config.yaml
n_layer: 13
n_kv_head: 7
d_mlp: 1792
norm_eps: 1e-05
positions: "learned"
qk_norm: false
attn_scale: 0.125
tie_embeddings: false
init: "normal"
init_std_up: 0.0258
optimizer: "muon_variant"
lr: 0.00755
batch_tokens: 32768
seq_len: 1024
Each number is 500 + 50 x the weight over its row's rms, rounded and kept within 0 to 999. Layers, rows and columns count from 0. Numbers have three digits each. The size before them is the row's rms in percent of the matrix's.

# layer 4 MLP up, 1792x448, rms 0.0799, rows 1119-1243, columns 224-335
095:488485497492460447442503417517503398555496548468511446482603524546584424538450502559563509440558414456483593473563587545532421470493519446536528470480542422451474541412557437582527495564533492557521522465488575487537479372496477503413575460593493510441541495517539487431353472489457440504538528396456518483564415567519514513490400586473
095:462464517501550533381361458410500413479517486537529505550513403500458440567608565421560593529491550438481510484488479519572461514573523481502510592511529557528483509496530457456480482532496542528480559410476479398478497491484422579502507464431553491470483453522496541547427496425483463429531429567535479415542522551483424495505488467611
106:469538494495476421546508414494516429520535492509542440458448547471524497535516547470577423414408486568482487452551506518623608503414463389458521604532564466531568510457456529388470543467438485445556502501594472393440611502403504493459448493493491413515489478484527503561525433488424569444469514520558540569450499500486553619440525529508
103:563557504511400492495525482550471477446505574525426491571445475518483596568529557504548526456528493607461516468483530477521485510433538484504597451426505478490521464560489520619557404483514509493548437547548548399493469555475455465507541463515522497485651412507499538439449630522488514507546507511488507510544405539554448514590554433506
109:532547509471380572374433588487560476566490549483495453510592540530514499568483516454479447468513529488368494524470572521501522580490472556483539542477412391489411491406547514479466456583486485544516464427511532468574485497560489496517492569623500464499429487490500555527596539559490552557512532427575417495530561602488537527456556530441
102:492469440551425471559574490510477530522484549429459457535541552566417385405646491454452454526479445421417532498468628515508486555441547579565448477564534502451567466476579594437489514450505452495538501462385536501439527477423564486459542550508543480460538509531473482443419483434519547479479523441461396612509490508496562496499469461582
102:561421496470477494498407462485540465467466503525460500502469460508569508497538554482417448516537518517452537557425509526590483441438501480507403469457501534470497504540516581429446442528523537485570542583484540462554532496548561515517444447540448541473483569524480519538402507528541479489537471502573485487494524504506441461476484497563
093:647507478459498545493496451500531478512502457463422589548497518439526572527507518527494495566477457533555460580508494432432490522427519547589473463409513571553455512480528469512565560500500486478520461516496350484524498465439482478554577470526497515469544497484542503448481525480447540597520608487482576489372518547510498468579457494478
087:475470612559555527535520547497518439504460484513480516485496485496496561457463535496521588496505552532467470483545527541514478568545519515533531454429540473513469398555564518511449503549455422520539578528547592523468535463503517502547549548370557495560492448503476559507463527515490606507626615510582411495566513517505537394519538534507
102:505566564472494498501496482442504497510494554499503550552520490470583494510439450374442486498506480493524435441468485520405518541539519481422499494537558497451631540432460559494547555470566580503457426507434585531537521495504560417566554504469543579476513493568472465467476609484525462585496501450517517469580564563484505481504537501456
098:579440517530457512451505507558496560501446501554561506459436454537525487496508524526629506502437550481441468378448499541495495455532490476527536456482459562519519517447549465481542476500529554547593482559507554541515458534505421515552469574414426397503513562528576482468435481554498473434493623466524486518465476415516499472566504526548
089:460484524408518553542495559579479429524435539451559500519581515491532453514491479464437500483439461488533485616534472483457465514411527430540516575545592488457541543528508499476435538492560587533502531474595586521390552414514506488457406484485528562475473494451415546521508516415442533496565508500512507499499484453556486527479475598462
097:514482577525450440482413538403564487499527491591582482446508426493373506482496459503619501548476347557432485389526490525424452417461528439520531584526479589509502498527508485485610453662540558637594546459471582420526514520430539467464507541444429504532515481440494525444520521530390424541529460531462459483526509518391587462522514473515
098:452501472559531486529496541486563540511512502462535482545477511504496555535456482519494455500481474503450516398554503436515492518500496501576466518515518425495522525502426549541554501582483498565585418508536512565462526490502491496636519507548457612449476517560393523483432533482453514519554532479469526611482496425456522482426541512524
088:480362546484517549466466447473452512461504438408433468545523450561500466499561429528477508449590472515468446536572507466448450475387464478473478475382570526504445508494514441522493502457524459412503527453567471519516615518568539478428512509522522479438471414494506519537484455523526508377505508523563463581471479577552524523435526392465
087:563532567446500532537511523441462410517541481519463621572540525434579559408571450506499508484476552509581451505476501502537508526464579474481376483515492531526540508495498496554468408453479486421453522512504452490507549462484515489519584495546501575489568515441442470533550446480442517458431564600554438453495445438510503416537579466486
098:510555569490444434520528570564446431519529588527481504499510385505591440503521550501459477420362485529508613619424524521582447519483541570518489467590511445450501555469569567496507597464405482526424487471499477443460415549495472638566582494461446416573514424544463433497464459498496446486558524475537495514551419555482490543509468562522
114:545537508625517544521442521497508464554410528529528469483493542435518518501545563494542470525519444441480440455513479561540532468345568523528537532478493533539488557482462519451658489525503461486574538577554499464573485473498463511470509439595392443512534547466546540642443482513401508472525457514485423506496535471502448546548600525524
097:488476583577465563467471505498467461487395534447555483531481496569568520483560442495499464478522438505529423556604548479477552518488450484506519550490461420508547560583407571406509491430510579615472532493544458548425490488467490466575493497469509508581548532512479568428431511551492508503568490415558529558599605461509555507465463438411
099:548489564578499494562462467540476475579507501475612552480551501531473513441486503487491579509493489532452526536561453524463504511476520514387500450548515489529484506429400502557487518457650540605535488653472555497531514490498408418581535448547451521485492450510499489527514534572523472522484417502595502554519527452350548438464559434517
109:459443578637487425493491535459602424427507522454495536527509477471597495523493531526513650572438536501527551476629592496450534425457559521529531543445535483447350542462498373535503468526512493503443505538534467423453453442520489535513452532632534491567591525482533511448457432489517461471408570502482536528501436368538453558452436502465
099:499452527487510521432510478515545460389546584526571403593531528453364488384500431572437459599491497410507398444521570596373454449370506517468562531461527517507524493508515510530572546543556516622420514469467444471522472443539527439548536532528528560427534481519571573505438559477540541451489487521450532598507476475510541462514506447432
105:535512475549490504487467390504441571515475521508470540338478421513584558484499628540551525429537537524459478458518515443511490444496494489451544559503525495523520500524493457538475522478617415548448522612469534561487497465507526500487427492490509533482691459580487491405430572514480553555579463487537514427551516512472549471534411551594
104:476592416439572527638505517399450453603484503488563646517566564552425508474483417410491678506518528419438509505547450509424416449500546484515489522443495415536481544510501504509494511508462590441478489544509496498433583538387493424502515537521506525436510508553517472499543421410514473592530475494534540504478509403468552524436454544483
095:550541571508521437511529532535540452488510563534520503549430446438480471563525540538479593480527419476549500552500499458521490457516433492529624575507600558456532436522480521537536363566504588501452509594424491468487536423462497477479498458530462521483417559495424490451528510508395535585500432542570454563507440520526499526464568527508
099:533568512484484449460463401461496466502428557472459467572494505445491496526415514519493595560495551512545544454583480464459488446541467424535494562481521438532518566458463503428516580500575562509532556527479320522460504486461503456554468444469517505478410576479549508486432439538556478436580432460499482569498450549479527479482565531517
112:564521396524412422445566523436491510508397567427468516461480498553470506497554559509623487575467568514504467518582573448483566476504483578501526540521496495547520551478447468515453448510520519532428442540474551534551515492419547508480451471564535559512444492540479482501581582493497565452564499378494581491479491540525459330525449501404
113:537558510613473565467487569532614589484435459477441441386436550490508440446533538451549481476483498502451499531590506515465507524473478448537563563444412559537470568532479421518523508447506534521476506560441510473545492550460420489526400478464446471534462407572476593487520552406531596426551487492474557529499441537468505580442557586579
106:499471544571569490448524561455512497447515518485510390455518531538495507403460522456535496514586502542439484457484547498539500526511478520580609465524516504454439508469452545530483531477499503446527500452444534478447495538482450480560541489467507562470503498499507517471430512497519444441614482523523449544593455591520554498524539480581
088:462496605536527515480556527452483550472459376354488521492587527457567438522558496537524486460426567500482440497493530481487539599496459600508549476489494453561496525469557487411613489555525538466566534483458434556522521521418489513571446518514586454531573568575502554522495556531471414528487416440529411509536525451443458448543529424477
101:448473503555497433578556486433513514498391553531406538562494480478532592490597445452526457510545533522604510457517413471521509492450529446508530513495527460429520506535494458485478481510532488461451533510467563596546525481560341532485554494576563493518588525476506491439537491497483511540482525509350434576555501481558515455511480479517
092:509592497517445514425477457430490541481589415563518463528571505458400489508477505452442564486505528534589451522516408523462452451574496489455413378545471499427474422412494537524453482524494483623476495573523437446450485594465504465570474460374479498438500546557526504414453526531606501522488505531475504465500494506543511530454569473463
111:405505470510470477425393564544569535491504455515491417523486411448505534485546516524491593581474566527491517480489452462481493440479465481460461563415500452492473470451536485494529441508603519494522525446535492470438507462573549535485490470509537530580567494457492406462475503504400604534538431565536557616515476524424446644524499545480
104:463443528526459525548565568453462560425460440577457447497452424631535503449485566569514476533479461546517425472479527510473456585473436542545432426525502550482521538589532475509545568505519468443556502510528521476490454530478494612470483593473504465503510463491400524556554555546489525563581542496533571460391506480477585523452507566529
082:509432565411521540525505485445482462518515552505437669560545511359472425456438537540558464554450530373558555465555544492471457429433500454469439485493508534475508544498519462480553495465474377461505503520574454578500522450488505524538474476511537523577471536465453496567470542490459431495597556495509492480517527499486474475471440462515
092:472471414510455486513467498371531486563511515546510531531585525432518547349506531480478559523475515495538503487539501492492480525508579444462526490564473447631494480473500457448471437599481542478424479437593499455531543425505410466511526464513528449517597502573496452380560495469370572477520486532442547509491540543483497494487511479559
097:468447533469524428491564507414534510489411518486465551365499458595507595571560498565518443570515558474448558500514449482497490438565509502525439486532501449478484519505538608498544572454556557469419489524503454508484543565495393436418541483495529470565519628470574513512526527456540569510493490508543545459521565570442496407531427574464
091:507537482573563486456535493558465431487510518526464450393522514552539438546540529550488457507518503448560415599450502487546546551580531484486504521500503391563470553443539452537541470506482557501546382465515542532450472465534395443484551420363523521516504524477528542447566529478523521529533500614559545644482434532526528501545511504516
095:457510478472469505457553517575464540550407594443485419439486491502364465501518482353494485550478469527522612522377502501424445484507514473415614530500443584528437433489543466433446496489517490506561526452479554494556462491405500532544531467495557472524542467524619551476508494508520553596529516524408441437440416555498510572463513477527
112:467542510486526424465511581541611470502662612513507489496485513495496452522514535455490509513453407511466472477480560480481579480512512443479417484586574502520563452489473578493565551541584525422535425509453491536475423391554424482526554430568501567540451589527527484515520553492518452426605471641571565462529425592475508460493581475481
092:545534575585567426594525476588500513524474504516477558481488465498509503388404439628534454500404487445598430489499494463474423468562623425476457433518485456496448511458495526442575543554455450456520458505437456524508477479470524457493453491475521483483516512457477523450482577502501549550636525410549503508516507519545509519506534490488
095:445498399483400406528544463464535487425492538431506475557475476518562495604522414535487542500444472448548485463420506533508396372551393469501436450624491398498524523426549541477534511556438502461598467535576452530585536470498427454450491487506504494488535573473467529510604557457432565579452461566412539540584521482418465482423512485476
108:492538499482515479433517462351380447474540490533488505465612531526463470486637461599474520425542483545411596404530537551414467428417454448525501456560487486546519517477581496549436523557475475480558563568505513503483521505477476526484543512558618476549456475496483489558452539482490612512587617547488460471540482475461508474546495474434
099:548523487502515547508546516430507513481429482506502484578491524499463627498560541537539570558443508475495473592565460430523471361522435452560417480499434433508522497593522480553532495475459546472460622577496450570542463478536477466532489418517442535494530449466520464596501467433491531484523536494588499528497575507466439525461599468483
101:531486445547409577464531454521580508619549549552524480490636488572456520469585486527566439476543501526532573477534511466501529419488480478446480466517450508494452465498573450480530519532441436608457569403440493358531506485505455546536467525460568388597480506580513484495435516542508506521506509484486560494487526533469440466498541534538
105:546533513503527528483499348525590459528509459552475516456393426442493521552599509537581476542502504553453502492554486501585546528572557560402406502562568452485538541482526509556556485569399402552503555515541511465437497583499421627496502538538492480464452444524483479427498591539464383475501653528509483538479508462513489544438487489491
088:552633430375416483502538566503382463560462472584417468499526541475509491396570548508551544541497622475504555559476528463528500534423525462449604533580568436523526566457554488455435561438501592575465427540490469471493422533562422513580565521553492531540512433547453538502489474484475440465492452503497470505498482447518417396531657490514
101:430506514518548418541509469525485409490435454514502496558523468587465527480482445449525536533421515469532419467509484468538565419585442574608555484533455453471635585514538424486489479556513507506504640639480452512525503477462506469597502474538567455488556445427479454525542558523458466504575443392584515522526467460481510541455546489519
096:499405450554491375575543569474469539455545420520569564544418441485470541407460516471498501496493449357479495601497631459461578553419445484519571523518497452497500458541459541526450389527470553553466523570520484512473413482430502471617567465491519500577503561491454464507521528493505596486468497487470442450456471422433572522467586544508
106:586480464386531472384491508574449504501533492420502481466588502477556558522557573530458478504459496463522539433505496453539412502530500558511529487538442507527509496458506528484598496495572591490480437561505526430590390569478529440396393452557602438599486530525587449468496466597499487404443438519499613642474467452531464545423460572540
091:423482496485420512531417506462441440553371479557533576481551510515541565511521512542481511541467504545458495481527421567529464453574475515468557460472487558475452569464450545507514551514545445475477561577477516474513455508495426449582509505509525479454543544464526453562491556525494438527501502554401521541465459529506605517533399504474
095:546562507542534521544464498566485503519445533514547550516470388443536548509544462499538509522460404449468574496620517482559482532572552511551514475444520551472390464536589594608493520482588494506519513482457513425489511470427513485455511525475456405506425457471531472561510581467445451458334495498447417461494513554502452453506469547648
090:421516511557461474529529538541500525480541534465610527419601495541457497492512474498414502455426418516556485457511466564501484578451511549491484473521531536556525505507537531535635491388526494470541539518454393504490564506419469527493537588479436462501492511531557510600479497473457507511540515519517573444500447537500469542458403526471
103:564493477507464495497424492508505482524628513512509544438562339530520535543545526372478527456453475521509433447561530490395502502473443420535382498564468605507455514424438541525495508512465580472522494487541505429489456509420383456456464499535426535508523559550459481477554480469510488463585495501523506499481435491426550480460526528461
100:460433599496492475595398555499450477532470507508429557529503502505474637482463520540484488570552447487508520499454470521471433451486465407476505552487552482536630494476514452522647375477410502490505618559473518432394540364466489503508496531625592522599488496450514441566498438548546395518452508508527429493574517390598487481531514515507
099:529483469521479443522536578528507506535516526576519541500501488508484555459529434513511472479449448531511485511507434450473519486514527555450515441565506591436469502435566513532493528587548522571492481507583443476444503486522445486500511436534469439439520444515477527511493578486500436532531419488500471629596422532345600496508488504494
086:509537501470500434428510437409498387439547507517514529538512466559426539499439492454553475516410472451481477578497490489486473476510463552548574412539518524521580507591402494433490552511547510484539449490445513558399456504531491475550524555407466476501509552576499496471487524539409552516495516541497492474467434422563438510438612577546
097:476453516526552465462403525451553499551414556488671526457549456488499536481428469489605473482551370450447480500508507560486535548503472439479463446537479398416488545424492479438538446578494533514472565483458569422494567414506511471434508520472547483536419431431483467537530530424520401541409464497503509481443498526559485538482516492602
098:563561439530470442541539509472540439462584549489570569507570493463409491471423518555548490602539494370516478521556650493443494515691539489368466516501493477472500537501525433489506499522548550474433516382467520483485419501557558492518479468524614538500597539424584474467462513541601524514482533445477458481534487507565484457538420434540
100:535533610458490448464506575507564528514502498572437510384523567515466420477517484588524602517589481457462477535465568533485535456558554407428453516503541467524462541433524531488467527520539515476529495559528490510458538455531509498612558418518511593446432442465487439505516471520490504501468534543550434514446535448524524555586480538437
097:509431555470449524516441471430443526512519462409447517524612490382569527588414497511592527449504367555484530511542528455453469448437576494567548387480511430481622543426529417484485472487547509497548461491518432490491501533487489576506507560518485473488536535484469504387435486475488374483516532547457462437472518527522404469337581492464
098:609467577536527515548458656487489505574424478448464486547529535454561433515494566448531533434503527497598575536465469470399446596524474447535550471536525529498503435496475426443467422543523536527573508494583484496543536495517543495554476528427548467542565464518527554565433548534488525536550592516445506466506536432593483409639494503508
108:511485482493609496415526494538460600572440484430519466475500415550499543461530473446574581472603451493512508576516533483519450526560476521544436600468529537450484536537452440493567561515420503509389522473559509388525526526512518565531452518447560580539539523490460575471440533518442477489487523449412526485498485524539489379494634488531
100:452461496482450464529590594390532563444443499500470482549445436467435476502533427605555536526444558649512466474488444500502403525473498391485574577446570451527552599446448586485573400441584624480561446473479546488493470478548479442466559487455583541437553479546483456438559512504505513463508489535423511497476466549487497513485514550433
086:535543447480497417544427479552523552576502421473479487497541450460492548492463549449503484553488495581516494526501481456520537501539494495515585499496412484578565559490386494528558523527471553481535507492505531496458484423468473515409509553415476528477485512504549534467549465588410533554480450535536569539424510482407557481491457591555
105:499533504519513450545429506520540485394498512541434491480486465550414537569459465563462633471501586435518478463518488485458542505486529463476539495480485518495508516534479533395444433499531433487489389415529566431545517464488517470466467510470444538492455592517500504521452507466499397526547472493492485509498568489520568459480421441540
097:511585493469599484548506557506485427480412496519501555588523486491597538545481485532437503515516447438481488608565476464551443549436516560389643590500471483386530527460482413539500506446577508535480530548485468497460491529412499550526442536532499475554499578491506490484499503374480449385485551479474555504479562586418522469533477443585
101:549385520409483376437439444516461518474522523506422520482491489533630492429484523530561449501494435529444488522373545466485579469418505512571530588462513459547477577505435504449486496575485522473465469491456518533518451532527493547545517468387483423537487433505602472421518553609505453546475490455450584565520527521596526505427442442528
092:458457429444448450517448565478492450554448592525444467525554506490356530541456420557516501583481488469526447416481489493478468489592528574522525474539527510484593497414485498485412466491514406574407601471497449454437438552525423469491497412589451579464463548427542473429515466441520525491511521450512529498433558539548547500534437509499
102:499500368544513499477508518525523542413498470563483479396494454522486514433506548461575441551611509547578521484486440479497424563457393436500516606514572498500438497476491494556603494450560566604517495620554476542509569628549518481534486501537458585588574532428561566485502599530476517427497457549561478465587485480508552506554502445533
095:515457507635534550485531502520446483553467596483486411475572454554435505537515517507463476427546519416578522472522562480539404382451499543471520501581480437460488504458545528569507490505592524617538440519485460484532528522484574486610499492504472448458504580503540466567506542526513523494562538516432522575522536527356452562482331412567
108:533505494505523555449503490498487568625540477426526537583399447486488566564625531477446441460589451507470468515493580445500456508495590490423452481587466520471543503364579493448452510577537407396464510484543472565446509456469599523488406480529474513534516458534495506518396521543495466571506535444486548440557600573466531473528480561521
098:478516538601559487470497462597539455503467508548488479331555481485463447536504536395549491456519508580466341511442561496468491483529517605465482433441532414507460438499561486455540473486504483515493502572504415434492478422513451522521438502476580425523522432488540469474472510473467490504515551539557426505500536545631628461458491537490
091:556556426448497479423585545491528515453444561514510456479554494481578564496522406556430423497543503581488412568557557438432547600548559527516511456546488534457486481430465520620488591402484469594452546567508451567519540466479454557470475569618478451455508509520514532498432474567604485437491592517573431506576433431471540520490530419539
098:555498479492398521532435532544434545584517419494536474445533538497482518446502479586538541504491459517446426439533573469555535425524541478474451600468605548449452473398475498509572523484570404490541524444448517479499478531548490468504483443620542485615531372532518484461491529526497459378428528484494497450520525481519465518569420469465
102:524476482569566540469525547502497541544508514445446509536519434503577461503496571538508575462430492566419551490461533470505497472447522572475445516445504494408491575421513547499569483515569547555436430503471498456422523500459554467570561540455510471499582470502428370468432465551518514451623582490475507513546458462541530499505480512517
103:461477449536451506452531521420464431495481499514511513507479495501433550546540479443452506521531384449499441437459584529487479525517509376552471445534624502527591450447620418379508554469552470490544384558504552462493608554582494549523508486460524529460478476452544450517435499566501438516514541547475533534554461445486556490497422495505
115:549504577476483475457513414544500579556510534437520431461436478500477517546490488522513575510489505454414557558547473481543519380508506478609592535504365475586541526455521581524507525553548580428452494373486539493512559526483482533454498487487535569509473469603516539552517441526495401538495516365548414518539527583468447503434511476512
097:508505506561525523544529549476605494476488441518482583512530481538575572448486514556427484498434576510554460449390554434535563477540566445428476591510533494544561544497488483513565466527510500541607492456505432568513516482442455458463480491487472514486495536587597549503469458515532515544534461525496467516451636554577510576478504479515
099:424458556569509529466585547420543473547485561637539501476524528550527471515432460512529442455546535444559533453482520445503586552508506571513495491497563533530551494310510543536437519586489532454507519462477392529411491492514403515464504471470594436503592501553494466549472511490567455499534580582446493517599517462491538453480488520572
102:550536446560477462373555426518503576481399506470499435526563456532436569489459499543484543457470479488412453571438539558484495409475466431460386447671581489509523527444519566550479411423606494568604457548473526549433477510463474481547412462495539424480534554518523456510512503491510537514481582454513531515500466541416551464463431508511
095:430449470566459480557460543561391329479498504583431497570479549458442476434535454477500478533558464488439505448487503601614419586552518402585429446506498406535502547507560562499589566585530442439541474493515499544426567477561399418442435481490527414450550504537504515513496512464567559569455496490418465513524458476580545470522533544467
121:358492468530570471482513503465610497597552564428474412458549486576546540492543510525463478526473512485497503501525523506450498415483460548531489553578524543552499554396476486558535495532534598631511509485534512398498572588496569637481470524499552440440550562482522525444403483517513546503596463485467428564544481492441413504439525456492
101:500515497459395467580468475529454556516514456518489480521459486494523530533474454473545512538427514459575450513519454620491497539476505590476484485528466481476549465475540492450472449612651584529546516437530484517497538510451456502416535495518487450479480428547523449559486444451412516598532490508504495479445535418450336503500595570427
104:486502422542541550611429491526522415511538480555525499509478512519376563538524560607505430561443494472543562542492499473463492506494472485529506532551563533492528589496526582485500503523424449592443582518509345446447518463500557537494463482498476542536512528491540473568522491521440483419494496535536517484633419474418400506525481441528
104:553614552512474485524431488447468515533476560511414528523447459499500532475491469532535534551478414455529491543498520507509492441539560428527572426583438516580459578487480581557520502508548493527510488549555591448446554436547429504516525453545470465413513550590569440387530472471493582457472562576527453594570487360502470456491500438500
093:442656488522459522386576502435445427574468527444425542480520407540584460470505453514516443532506511634482487523629471469474492480523512463473496513490428448543557549522458576427739468521532556549611485501499562493457494551485426558527459511525487434455434484468561548415407589543473494531577608516490527530458547444454508486502381488530
096:451515591530511472520490515512479384483457482523475531503458555548413553513488558493507630462557562429478461457442549444495558447651447516524541608514542400519507469428473521571471541495546588485488425566609449492426613435472527442548520470558587457574495554464522533436568537490517448528562446441542524542570481444498461543460437531497
093:544572489537488495544452532463485470553595478541426645544503518538551605467451578508522505452439445551481511504406409491445519443548534444612516430547478448541494528481525545568479458490523538513562560481542494523412503564474580465474537527481599517512513506526478528446402468486491493554567406455566457546461543529502520392535556597483
099:520542469498504488485518497415498534489567547425528518424464552578506425562399468596497525544477461518503495466463555491557592516524536523531487462495556472445502530474501442458467510524473538503515498465414400403492514573489453487503608551445472509484525561415495512576466566545493438478482510467532424493463593485573577465483585520499
094:505426539486504513545500538400590508537453514526544520461539509554447488537474497499519479431482532453450480516484572449512487549536463495496489460529512429409484517448460533496409480550528541464519475493473460429576572472568550521564564459485510457508539470547528522562522563489449443512496538529444516480494504446498497466434564442540
098:634521516466427510500454482495507501516481498533609449467504508507512496198500519562507416496546474459517585549550501505443574472504466549521482404477480554467516490466528515488445421411478487497575472536534408473563491534481490451574519491511494569380566453509538545374507487523545357486486583454525395487551443506469520560487560415488
118:495530463481515483500516549538553488548407431471437416525506508433541434530597483540512400521547545588550509617488530471469515617474516494465499537535400413427454505431515515536512523487512575501482479468543511509526551502467555468534529513521529486511536436476490578492488537411534529492577565526447476510508410537590453459432541423514
103:577474513538475482480494547476456555502523418519523638400425503401556454280534421480473436463414569466389522448497549541483482544484424509511478487496500516488486475441477512525519557484511440527420484546624564478414495473471539505544513446583487552553436527409513472510508535507512550535537528545425595451534489435588469548492507486485
116:499527550484510564438454552454446525526426479438532481450464531441541422492529496521515482482612478459528470500523489539527507448496448496623511593445509474507478507407495433521497446522450542598564550461494504458470475478516503414520668507420418478527499427490532520519537434552502450460499425482442426607509434543520525450474567452568
106:471464524515538398486457518538459559509556424494417522506463549533524627508459476566489522498446513531524562570444563567559518501589504441480549522487429474539550500521487525469420512497527472486494529519401539451427465502586501430481491462515586544528415518528449455471471569416495465511410515456480488576564490519533488534466503516507
097:487532484467500519591469492466508647462454426576477527473510381494535523570437483564346494446375413541508610490522510495426469368409507436479522485558489520505555468546456484585560492634641445431476505472551526528521530500515538513518648550502441472560492581466486499434509613487478542530517477586507489484450486499500565467446503434553
101:603681533393516457531510459417406515482506442574511425491603473519466476498522522584449446397555458485452510613445426612562456503543451510524548521535496518471563492522539473464523494547429489531479551472521487500426484473582526455527515498358520508569550495451524529509532570484536461382465436487483489498431552489435490483495535576513
098:541669538526514481548538527468506483490509518577487553546492581566370511507513536597503520508472428484536426470497547504416472508561480431511426460467570524550483519476457561445530530581481400582377507578562527503466511483493450502517534507393573486458728427511556550464462435490540608559583487491338515466416483530471525487460542492525
115:556649524583473544484534457609510548452495429501496562539500491486526417499481444489521414514468423511544537506572510451486490494458617491468519575455499501502543494500569545516496482513456486481588483565619589481456530504544445523425520425531467530556492502523558564417469699529531555475473568514500534547448487489436588476517630567623
095:515499529434456577608459452517405540467468506490422395563616375392449488460561522448445550465502470475432582459543551517497421450508546549464615470469501463471523537416601547445588480426557545457482414489518574530574455455539455583426471465414550505516418463527537540507509508467467504554485439560529406496523384497529458454414541523513
091:473585553533508476465448459502445446622487477473573487420450431499484411569489437607497531511393517527498523515477437482520506515506523465465479524455409516427569478454539542550517480489503513505584477514469488403601453529487453539511540560529647452506549516465596555472457522410479540505560494468456520425552476482396584518464489519625
102:511419506500506554471510475474496497347526528571500536492535456482443476474550479447545613527475519519498558504578458500455555545480494466543505530530528474479483557458487453505467505530461456506609435557502456431530545491526516558532550451564394440488480555508469521398534516467512442493481544499481562531521448466474513572496421550527
094:518599502486429532529478559436415413539479466519496507556513528485527543535618516517521499552477495545519527478486492552511622487577553558485497465530506385557590606488594524492570489499434488474606543582452419507528550482513425554507486449512583566521509590509457425469474446486495543489590528538496502504517539319494474469511489565540
079:556439477505497535561541504487509592490515490559543415549513486513546556401518531451423336459492394537442488470537554502500588479500484522475462520447445537374506438568473543511568455478473465454504486539444553525464584535481583514468435456526552514426524483510559506573472478525495423351438504498504589430456386568463504552464561444559
105:548512544506586452521496476566530467525507447443497621447428434479453560508617570574583515519468487503522525473512453464571530473527574514452451441494576514429479525446517497453435493537490454536518544539551584519531591453486523481471549451498569479485500500509475415417546538484619474484491556535550544580604531425555505503554491492554
103:362498475507421472463508456561477441395489507566445468430473589526517475465514544468473521563405545490488559550445531506417547590508510531475477483524564468408460558442506505501471490477452548453374507397409448480524423542549463433584558500487409458672545553481550459475454525443483519533518553442618495494490512489428420515481511464534
100:549488525611491527454529484438582528515490569503471492468466484485579419513488572485542557467411546523520534521474529515493529515407503504474504454547498525535472463520486610541434529569483449562475465498550478498457494467420450490546596475387558431398480511580602560408528492467416537492455559581613545433461500455485395475418466526524
096:556536504506442474494415443555535493491485457494475582484610492512491462362545488475479465412518474527507448557550583417532526552498511485472504533497426494408443512450478484460568592426429385542488504458478556451548649537483487515499608447552482501537542463510556539602563465553445457558449424484508588536470556510521488493478428455544
103:523518522514486442470397431477461504484562513499524521471404525498485441494564485533462636578520497453458439433513562431559486508480521504531521543511595468552464503402498511418499552428511428497545450467530498526487503551563492525382511476541546565458523439579474478414501488474441514510473503480530509537496474499524466468477518429417
093:504443449499436402532444494511504473421472463505481558521526489547422499547597437520451468539495519486475480530518487544521512518435556407577539443501523567482509470496461476540480463456498514560490538491473580523361478516516373583553541549468588496533492577503463521436478502572442477569444519389601479538486468479588501446460479461477
104:509402524476584570425428525407523411478569591532516477442570509523549452358482540512431511530503458533497537508522572467486579401496470389444516548541500581513503496477538522473492532433515529535489418533436523379462537452455462519526495510473565462552595642485473529474470528603434495425506529517418509510517532631492469543500486554498
108:459473500576556439486504492504594520595480535514470502462523548449505557469492404469513420516435573480510545472481433552500420488419550509511606524456478547485552411462458462487551435468488439459603589518504525543505489530518405480412485438502544420467569461481460513364484567513507506615454504499483506532536552477476533475506352479547
107:409475560520415444518456495510531468498469447533504471481493459524522553542447473481561500473456621513563489436440527431519524422515486537539548532578382476545541501491460497497495442489528547523471539519486436526556463474533509572443533429414551496573558521467484512409485456526457419533454515513453451542518445494552489396543562532485
093:442551414518535551550417434513471465532370471474486443443514520470499441373525507562527511569536534469522514385586533538520389439524516452431555568495516556513505555476445485444557479627446495436520468543504532533465403534470477503581534556426475567529462569442512496529507503542471569554488531612447466551545465440499477527482500521479
091:498505577464498575509512513511558493529492539438478428619474556475512594527468485569503482492386498442612389512451535497462561486488451608492518616528541464519476413479462512597507475598586500439505550445406439536474463575487489465576501451467463466531477482430558468536481527500484521421414447466471518511528521552393464479444514509515
098:466491562471471455476456461474511521549513513546505547499476555386462501523534581433506484462529583488556521571462446487511445521535414508472492476487495601439497497522450437556412540497544500469539539430499536497485489585395478475497533520458554558493525525531521417503414522555537525450468507417470551473463516548468415569507510462485
100:503451596535436440493452461492418602545522484480478537485527502507496596466516414499505557474469433558374420433549427604489465572462526523453538461610438472542479440528491464510612569486589537539490487509455520537486511606557493518431558525542510477508452517495497499463458611546406545444527542403515510468541533568543458465476502472490
097:518503513541492540462423493491530421493411490523602464545538464489516445505509414526406479492504479483460467513550507408500576324527463464523573464510476419554473503503531570391460489533494501583603615477472466546490603580574463556436504536528625621497582478493592539461557399406456397474510468496504463534538542445471482385447483517538
085:495477494426475538548449500562531505518490476472572468513528518530374482525535431524457505474397405449501494416484575609528519453539543504506495471344486418479544525482524555470544476559476456527567580507633491520515487557511415476522556460522437508540470533466563572528452487481497419520501541452520501518439552471449500458493490531505
107:484524539528593452394497481505543454487482562439438513439554488549437526500539516536533506442593426542447544597456676439498585599502457473501530579547475575534454518489454520608446537508483455521459537514488456450483557524486532471550530493516482524546489540549477530483411505537490564490519539391483475494499416594561502485524556458478
094:471563475478457436411477477462452528442462472547503516475584395431558397487496594564469459479485578459522445503480546400518572502508498549411468419527465497502502507494519450461460496512528521529522565457548564443502469501496504536515437536484560418506492556492486483528501503428544463566499502581489432497519550614534524509508476373463
100:503625621555479614554521629482499519439572553629438451463450533523560423499540493502516485548455596459541528502506504552490395506523526516424526558519497425508517494551489469521552498466531473344483492439454517465491572518491432490472494530523596392521579532485546528558456499479502507492443388501415459482458477483469578504543557536512
087:450562536508444457600552529555468530524471520479500427530470499567510560500518394432545575459530397425594478505504505565512472524483521444426576526459509502462468518502459462486502494515461518484438464550547543515519459507451445477555479426510617457509474510515581481458519429481401522523457442441454557502498480476473538548493492493426
118:496467545450532549477458488574449482530567499562478481526501431521504501360492464443527487522526497460536530452513550437455506534531527547471531549570551485545425518573558456532655551464477434495474536540505462494429480533478520486438580542525432519724455532626614537468533466616563483435459505459538558508564478400594530555556489518474